Weights of a small GPT-style language model, trained from scratch on English Wikipedia.
Size: 20 layers, width 96, vocabulary 1778, 2.51M parameters.
Training: a variant of Adam for these matrices, 101M tokens, 6824 steps.
Each number is 500 + 40 x the weight over its row's rms, rounded and kept within 0 to 999. Layers, rows and columns count from 0. Numbers have three digits each. The size before them is the row's rms in percent of the matrix's.

# down: layer 5 MLP down (transposed), 384x96, rms 0.103, rows 216-275, columns 48-95
# up: layer 5 MLP up, 384x96, rms 0.134, rows 217-276, columns 48-95
down216 071:491501511498473527555534479529528550518454540484486469470485570491508526480468547502476540518521486503474474455449500445493444541527442568505515
up217 100:534463490517507532577546509436494451430534489452520494518490410518482469475511554506529513497505522495457487543550543548523493492514500547474482
down217 075:481491562484514568419483417461499536559514534519482512483442563554474438543447611481452512482505525497504508434540481463547483525469512498505450
up218 105:524477445520576567585489502457451516495532492449467439557515483565459473469472498507542483489490459544465529469578507486566463471585587561493466
down218 077:455483539507566558531568502460503506593492509477529474487495550544519470503488424508463516490482437496448521442592544499482469482462499493468491
up219 100:522509506487516595505472562485446523566538505453482536492488500501532428493446558506484497558438461482479512524531467454513515408585496532510433
down219 082:537464502540521480533419432632563490508512579507445501524509534474457427474530448477552504506533508492475455480484428479494497558515436486521552
up220 076:455430461537528504621507519487445497435508507487519451496544459569521467455443499543498458445412484502454528495561490506541460444536525544537416
down220 078:477439431517522536581513536538476599471501523480520486477490539565528504455477492504497472484436451485434486461531495454511456532509571539533406
up221 110:460503441495554579605452503451471525465501445491535490577506470513500467499491492532554482497451472518466540482615456508578430525521547512543532
down221 142:513463484484507478512530571479451436502520525564510523418509456469539525516436434460487462504590536511498479501591498473531573414576502503471482
up222 101:434510460483531561556457506502450455501555486474456466551551513496405515471477525480465472529477505525448502496527514551522488455623545589549401
down222 127:546418405543467570539497510488498422506519466512489502498521487518450458484491466465557472454444530600478546514514513518516461454572625506507494
up223 120:501483459460513564578436519462514542531538482495511469575506449464519460430450483536573529531496500468518596473531499505546448542508547491541509
down223 117:427507475465479557479519499456541477565499478446616465518472516507492497467502526508516522460450525535496557493478503453472465492544503535450500
up224 108:529488521492528546510498493539462454527532419436513413522501526494458462539476542559544500445548506526410534480572494547519451464592531536462475
down224 093:419454514494478533523512464411442423466513514440539490592597506563502498554495480529485528529471512408441532452505477455516494466459511555503462
up225 110:514532498535559528523493493464475478500546504471488449590490560540459509430495509520485477483461448554459469464600532492546416487549544554497425
down225 121:445546518536447487544503504532504449406482510502471493458534544524501440492507542497515524506472597545500504457532446566494522544543500423535474
up226 129:540512503432538547540463519547477467436506483561444497519511472492530458464468502498429550544541480491433567440554523516538466409517555498516454
down226 134:478521562495527542442497551506467477524445571545504484455503500554491529451509463511552550465539548490456548430483515498474537456455468547488465
up227 110:511481439473530550490485513495499479514490440459480511535566487525462496477461521491546507479541481549444514481599476441517500494543509642506509
down227 136:536533517563578460565488497481497477510486554559491538534482487499530532448472462492447478512479455492549500462455522571562536489432477425542487
up228 102:482474483493561581549481551467496508521521485496552489516550488511488428462453456546521519427539447517474492480587492535539436532590549500478456
down228 132:503434417565516531490518634502487523479493522531458576461540586492489477466488475501462457490501474437518524482584524418504515456495523405531506
up229 085:545488402469508519602492535508452505566476492497493499516497487546456464450427510500566499529589545488504605480521536557521481535581540492503493
down229 046:530529492501477470522499480507502527537535522573498465491461493527509514499484564487428527480517483467496539462547500548498562503547538522495497
up230 095:481527522464530534486497480534476514491562509497462436519514515435458410481471482487479514472491496481501505522537509425513485440490506480497448
down230 075:456527514496541549446449449467419456482547504446495547514563511454471488404462468499473523533501499525549571461533507454449501491500478474541475
up231 103:534485498528569477552519490501472502499536457532476493569549442490435454484441514517548466496493486534478521461553503506569435430609529544510500
down231 161:513439519582523514526415541513531510586465502546517580401449498462530413488519515505442510509491533519519546511521439583517480485516512470560510
up232 091:540468442499523526564531510413489488478537483513480489521491476438470499456492498530519483496526520545446542422620491496548427466528522563504440
down232 093:518418458554484540593491447421466493507531459455504545505502470418460448450438584469463483539493472528451516438523461523538508535539529530485470
up233 099:455535487469501514528455513479488500450506470456442416518495475624483548444526544502455549533460490504482654539514449525528483550513520442540455
down233 085:476547521501564535432590531466507496551460514565473450467450476449462537549454437503568500476498502543520529467478510542474487416534491506469441
up234 092:478471451524513528586513560491491433473527447534472393523541488551492538414498505492492479521461476554432520467619512490516488484573539495536446
down234 107:474479438459500526603525498503467532481502527499483494500532491520451427430445554474564464506470463509481528410497524501512486514602574515565436
up235 075:489488396529516526580513516430413489494530493468488465529524508508454489459470501490532433494481486535470530485556446477528465435584566566525451
down235 062:465481433537526504577514495473426478466516530470463486487481517518435517474462501477471441512450452531483560467541484480481458475607543544499458
up236 142:477496482459525543605455524530470488498561418495469446626570459488460443428473485514450532503492515490469562512554473534516478516521534474482439
down236 157:457524478457496474482512502416480481466451459544617563540477491499490477561432479530511453483482513498529519520479507537473477452386477529534466
up237 092:500528490493512499482424556401457490532484502460480465502462518557461527478555460497475503552496449590459495480571483425499515534514514560535536
down237 071:517514568620518531521493512535504472496489471500547568569511488477482478466544526483456551550556476469486443577505505496472449447491490457517525
up238 096:551509446499564502545496551432466488523473454462512498546559537471433447458452495526507473473474423492465516482551491414531424542593572537520481
down238 113:513538443487565506531468576421544514529528488467523466498604478511549520477467525471513460532525470522481478481559523497530447445577487480469458
up239 069:497475491533551478619504534461482483429480505469528434515507479535516486487445521588533429481406438532422498451554468453555477480531547519529477
down239 094:526472525554513505595520517491514513459534524471576479493496508563532447476422496506492491449439435484416476477541496432540467486528588533501408
up240 108:477529520504522475540500543519492491517541452555465487529578535555428523449465433547483522478529476518425500434606539505542471487489551498461445
down240 090:547439544471484557502502457471505514559507513434567483513537517509543543499503512482534540496567533482521490475504512458467446468489471452504514
up241 128:549471511500544501564498525416495523509525442463441454600536512541472538440488486508470506504500480542432548447546483545565464509515553540565446
down241 175:487574478502527458534500504505476548478468417559528443449523492506477444424485487472531522510467467560476419417529466517534487589540458457562522
up242 073:479430433502503499584544540457509507451513483466484464503516503543485490471478533529553466469462458553467520468548457477522485436570545554511463
down242 067:483436407528518494567534508476499521446526511427523467487522525565455474470473532484489470502451414545446498488526445466509482456586543554527478
up243 112:510552510459509513492512581514449437553552465371431537539494508520531534491524562498517526574512487505406507505502498521525478529504510532538450
down243 089:526492504438500453457499549531526488447516501470459444506442517508540516502488572480539546450565521485488481461465515505552496535421504459593450
up244 103:453491475526577561566465507481481489508496505480494471566514496565454425468474558461474464498450438534502526496637449459564453483591568531534478
down244 097:482470513550561586452484479482422464497574514468468570509469429543425478516473491540461468517456534500522540477547537521472596477547530534485529
up245 116:497476426512589528542472463448450506467514541476488452584530494572419529462480514502532462479480467527474526456564470487559436466602589566544461
down245 071:446525507560549584547480519397460494468476572501472471487529534570535529448502530525448507497467494477445579486564560574496472485460487468510495
up246 074:560487511468566501515470552520493490548467426481590510552525541568506508441475512468515496465538513505477518414571531512596450529525576495509462
down246 107:454530484563498527536492502461495495465472526461515491486437521539476490450464475486453509523438498487498525472519515469492486498502479571568454
up247 075:454455401546504516599525492467450476487530511486508449515520509561476467438448499510520458519459501526473543515566479437540450432564543570533398
down247 085:479448390503498535585536495466458567513522549454480460531488519543471503443472517483481442564439494513441526459551462466505475492599561571553450
up248 118:541534481482525489619472489541482504524491470443497559506603471529495480441447520489522513511588536485464575456464517511507471503535548533489455
down248 092:573522470522471530366514505475485451481494477507483455469425483476544538561554497514574459432467412522463477525585501476461513486433574470549535
up249 062:494489552433578511490523518509541494489454489557538510534545520446557482480467478447547388458497505510543513442551525505618491529503537480484508
down249 084:510428513447500502536500495516519498549476478476527523491537519453487484538462535704538450491520452514478459483545463504506496495485559457435486
up250 073:477463484558510506601568513479504471457527510500507431515492488506509463433496502522556440485439475545448538456580460405537474494531530560517443
down250 079:519429469536474494601529517476514482458561532443519495495488517552497453423438515476550455490446440497425539476516480429508482505545569559499446
up251 098:509476414452535545558555462497466421537551412557515490532559535492490487466463567494529489474571503522447538466478473589512452467528476546545482
down251 085:467505538557489500524494436490498495475513536551528498487469579515551441503510519511509476479550522500464519492448503513459480504445546424533518
up252 087:487500473471584531576496491485434503549522427459552508531548505514517518438469495475504496518553505571481565468536523456573458521545557532520479
down252 105:444501505540510503558396499505498473516546538424469477447501502487466514487503543458517467530464522510509534519526534513533484453571520562466454
up253 119:511520504435531523563516547510488516506530447406459481510508513470457447483542527505474490542518467533454510463512528454507486426581507586572444
down253 106:555529538445488538578511554562538493536495512457437487550488506434440427495512517494491530516435474546570503498551493544475526481499544485560477
up254 081:505466470473549494562462549439453491478475458501527491523551480494471438499445521536530411483449476506434514442612514485598441546520571512514490
down254 089:542496475491541431561440532475497505486587504510509507466495529495525476461453484515466495433477472592458502486549479431551495489500578438458405
up255 099:509500474476503616536500527418521481461517473450436479547565481492485483528518507507518481510565536516438527496550555581499490460498516557548499
down255 078:513431522475523515511483470483553558565530550492563436440501479438453551468452511501426550450495541518444467446514507471515500541527470502474535
up256 074:459460464540521520607496534469466498448531510497497445509497496568498501476469520557535459449431459512451531478557489446524486470543524546523415
down256 081:469448484547495504587517500522459532459558548474540475495471501593466504490441511492520474481454445502429490460537518443524468504534557539531399
up257 070:482472400517510517567518534435455499464524490458487465523508501543469468473493525503544433493463467533475527490568438461532479437589564567522472
down257 059:467451415520536515561530491468472509470549523435505496502492518548448499478477519472481437514448429514463516482531464462502474463606544531509499
up258 098:518432456485516497486451511543523455501467486415485487507543553513450501430468532539555528442521504551465504496573458504491478476559496528538525
down258 085:471478464442434515442534538512517548473481488450506555464477527480504453557500508559523529441504469516491498510508486360453483492521531535523479
up259 083:485495497455613503537484550503451438517519446507519475565534514507491536463431499498518461525481468541494530458552532507590462487543585506489464
down259 102:462554462533477580546480456458511502421548574500469474488492439541535475477468469487463520533473535513500568524503521516520534480487486542462494
up260 111:496472497504528471594433540483499467446517497510483494567529452488453504512482476547479496455464478508470497427523454541554473536538560504515458
down260 091:419467498540518510599471533518516370487467498535507510533481538523526511498493425483511465473485547467516492505473563452486475486502550507454455
up261 100:544580493493509534505553566538493450449510507488515480507459497506455446538492557506458556548452514553477524528526432508543500407534496453509387
down261 079:466420532491489456463493462502538494579502504484549535486515502527530546440539475526517471555503488430439457463518536455489488537506411515574507
up262 071:443461436580506520566535532440465478461570499481493442531523496527473492451491480492504453481482499527472527478571477413543465493548546571523402
down262 080:449461428551502513564504507448429529469582528491482474512486508564445514458467495491512447499464473492453544461523505420507459480579567574509424
up263 096:439483443486529518595544523475455532502557516479488505519552491450437445494480506533527480483513527489445495459553507505581484501526537525492422
down263 107:529474496486505574551410499469430489487544445458480499466482506461467433535504450507529480502470491497442573418537531464499491478480556501483430
up264 104:509531458509532469542541521454524535524540432509456414505570488477423511487519515488459495500523443592428520427509438456510501552508484518595516
down264 086:473522528487522486450438462507456416541519484527516501513539491512531481507484480499511496507439449564505431548504560446495458508475520483436446
up265 128:488451530456528482553479536469552485524531434519449527555563457509474426473429426528532482510429434533534541452533566509525480512476571483485462
down265 125:485422479544516477580521536516392497517502494499488530475440517518464443512503417497498489456494500550479466490549478438485505506484510519495544
up266 086:497466461505509502549573466505433507448517515453471364532531469433448520449468473503528464552502499566475536479488477528517490492536530544483456
down266 074:516510570474527480515499459482499596478535512515420583503470589520488515574509536497450530556518468461504442502419452477473535557477543429522451
up267 103:483544489505504522582559562471544493525479497567490468519557521440428443440405467511514396489572513542482495555541461547541483510535520541564426
down267 066:475442518508541480526462477484508461509440479442427538549483453528525548437486478527471483489462541472546410488512541430433456430444466536499547
up268 104:448522448403531559525385568450506515544542502417475500500524429545497503504507493498502560510585496516511541424530549506498497522523532510533533
down268 082:496503575610506491436570442576474495566466525514522506532564475519533441501519479500522514529439502518518481523514509496497572494520547530448416
up269 089:458493434502542544612486525399488503484555448510510477536546557512418508446480469509529483512556513551462541454536468534558468467540533505562426
down269 089:485464462482467508560446474491534450499547523450483506465525517536471551449479487516516417479459498479489497487517468455507536480553506468419495
up270 111:574474505540523535464453485488520484456499425481420460516543555559515553489486465503484431521494445531451544468526512548517476531501502504567487
down270 084:475505507485480523504510626473534520503482454486580504506536448564451497450439539483481437551500560446538491481471536496513499530489538513453487
up271 095:561496421514525513544549502504448469504504531429502486510482476482490491456469515517503498531483529563452540466561445478553442401569557503527433
down271 090:623511426550516524559525524450485418493522523449471470547475569474493465431454460444435457522464515539500509445512448545513494500514526442520480
up272 093:538523458504587557586523541460477497519544476465513487549501526483473480461455509482546483489503499552462473473560470458607465480571549525510458
down272 133:450592526560446501497519478423513466512471511529401538397480433490458522539518498486492501557454563507553534538513517463460560415547448543498494
up273 121:533453495498545517577501523399488520485506495462451477636533468529464532432478511512455468494447462580474518493516487491554459489576591560493437
down273 140:455542490525523490501423509499504584500464493487517459474513482542469493401536470494524546504495444509457452460546502487465545558514478521572495
up274 098:507442409481534591458466511434488507547494508500509505528499479493494421505474524527489558460485446537518483523532521468490481388519499536515509
down274 072:462563542547502481465526422465460535483488596538459468444476555521547557584525545527513545510519463480563524495461435509472503514514511469491516
up275 090:517533523469516538504433521477475434463513509490530541515469471484529517504510498500532493569491496497486546427536520441497552426509577464525539
down275 070:461553586509517524501499512600459545502479518500508450418526540548468461501523479494465572547485520512503469499447497504523552475411505514584434
up276 070:522481510441567511512497560494508464468499441503513476549546543533534498440514487453492440460466501498497523477610541546588449484510535486509474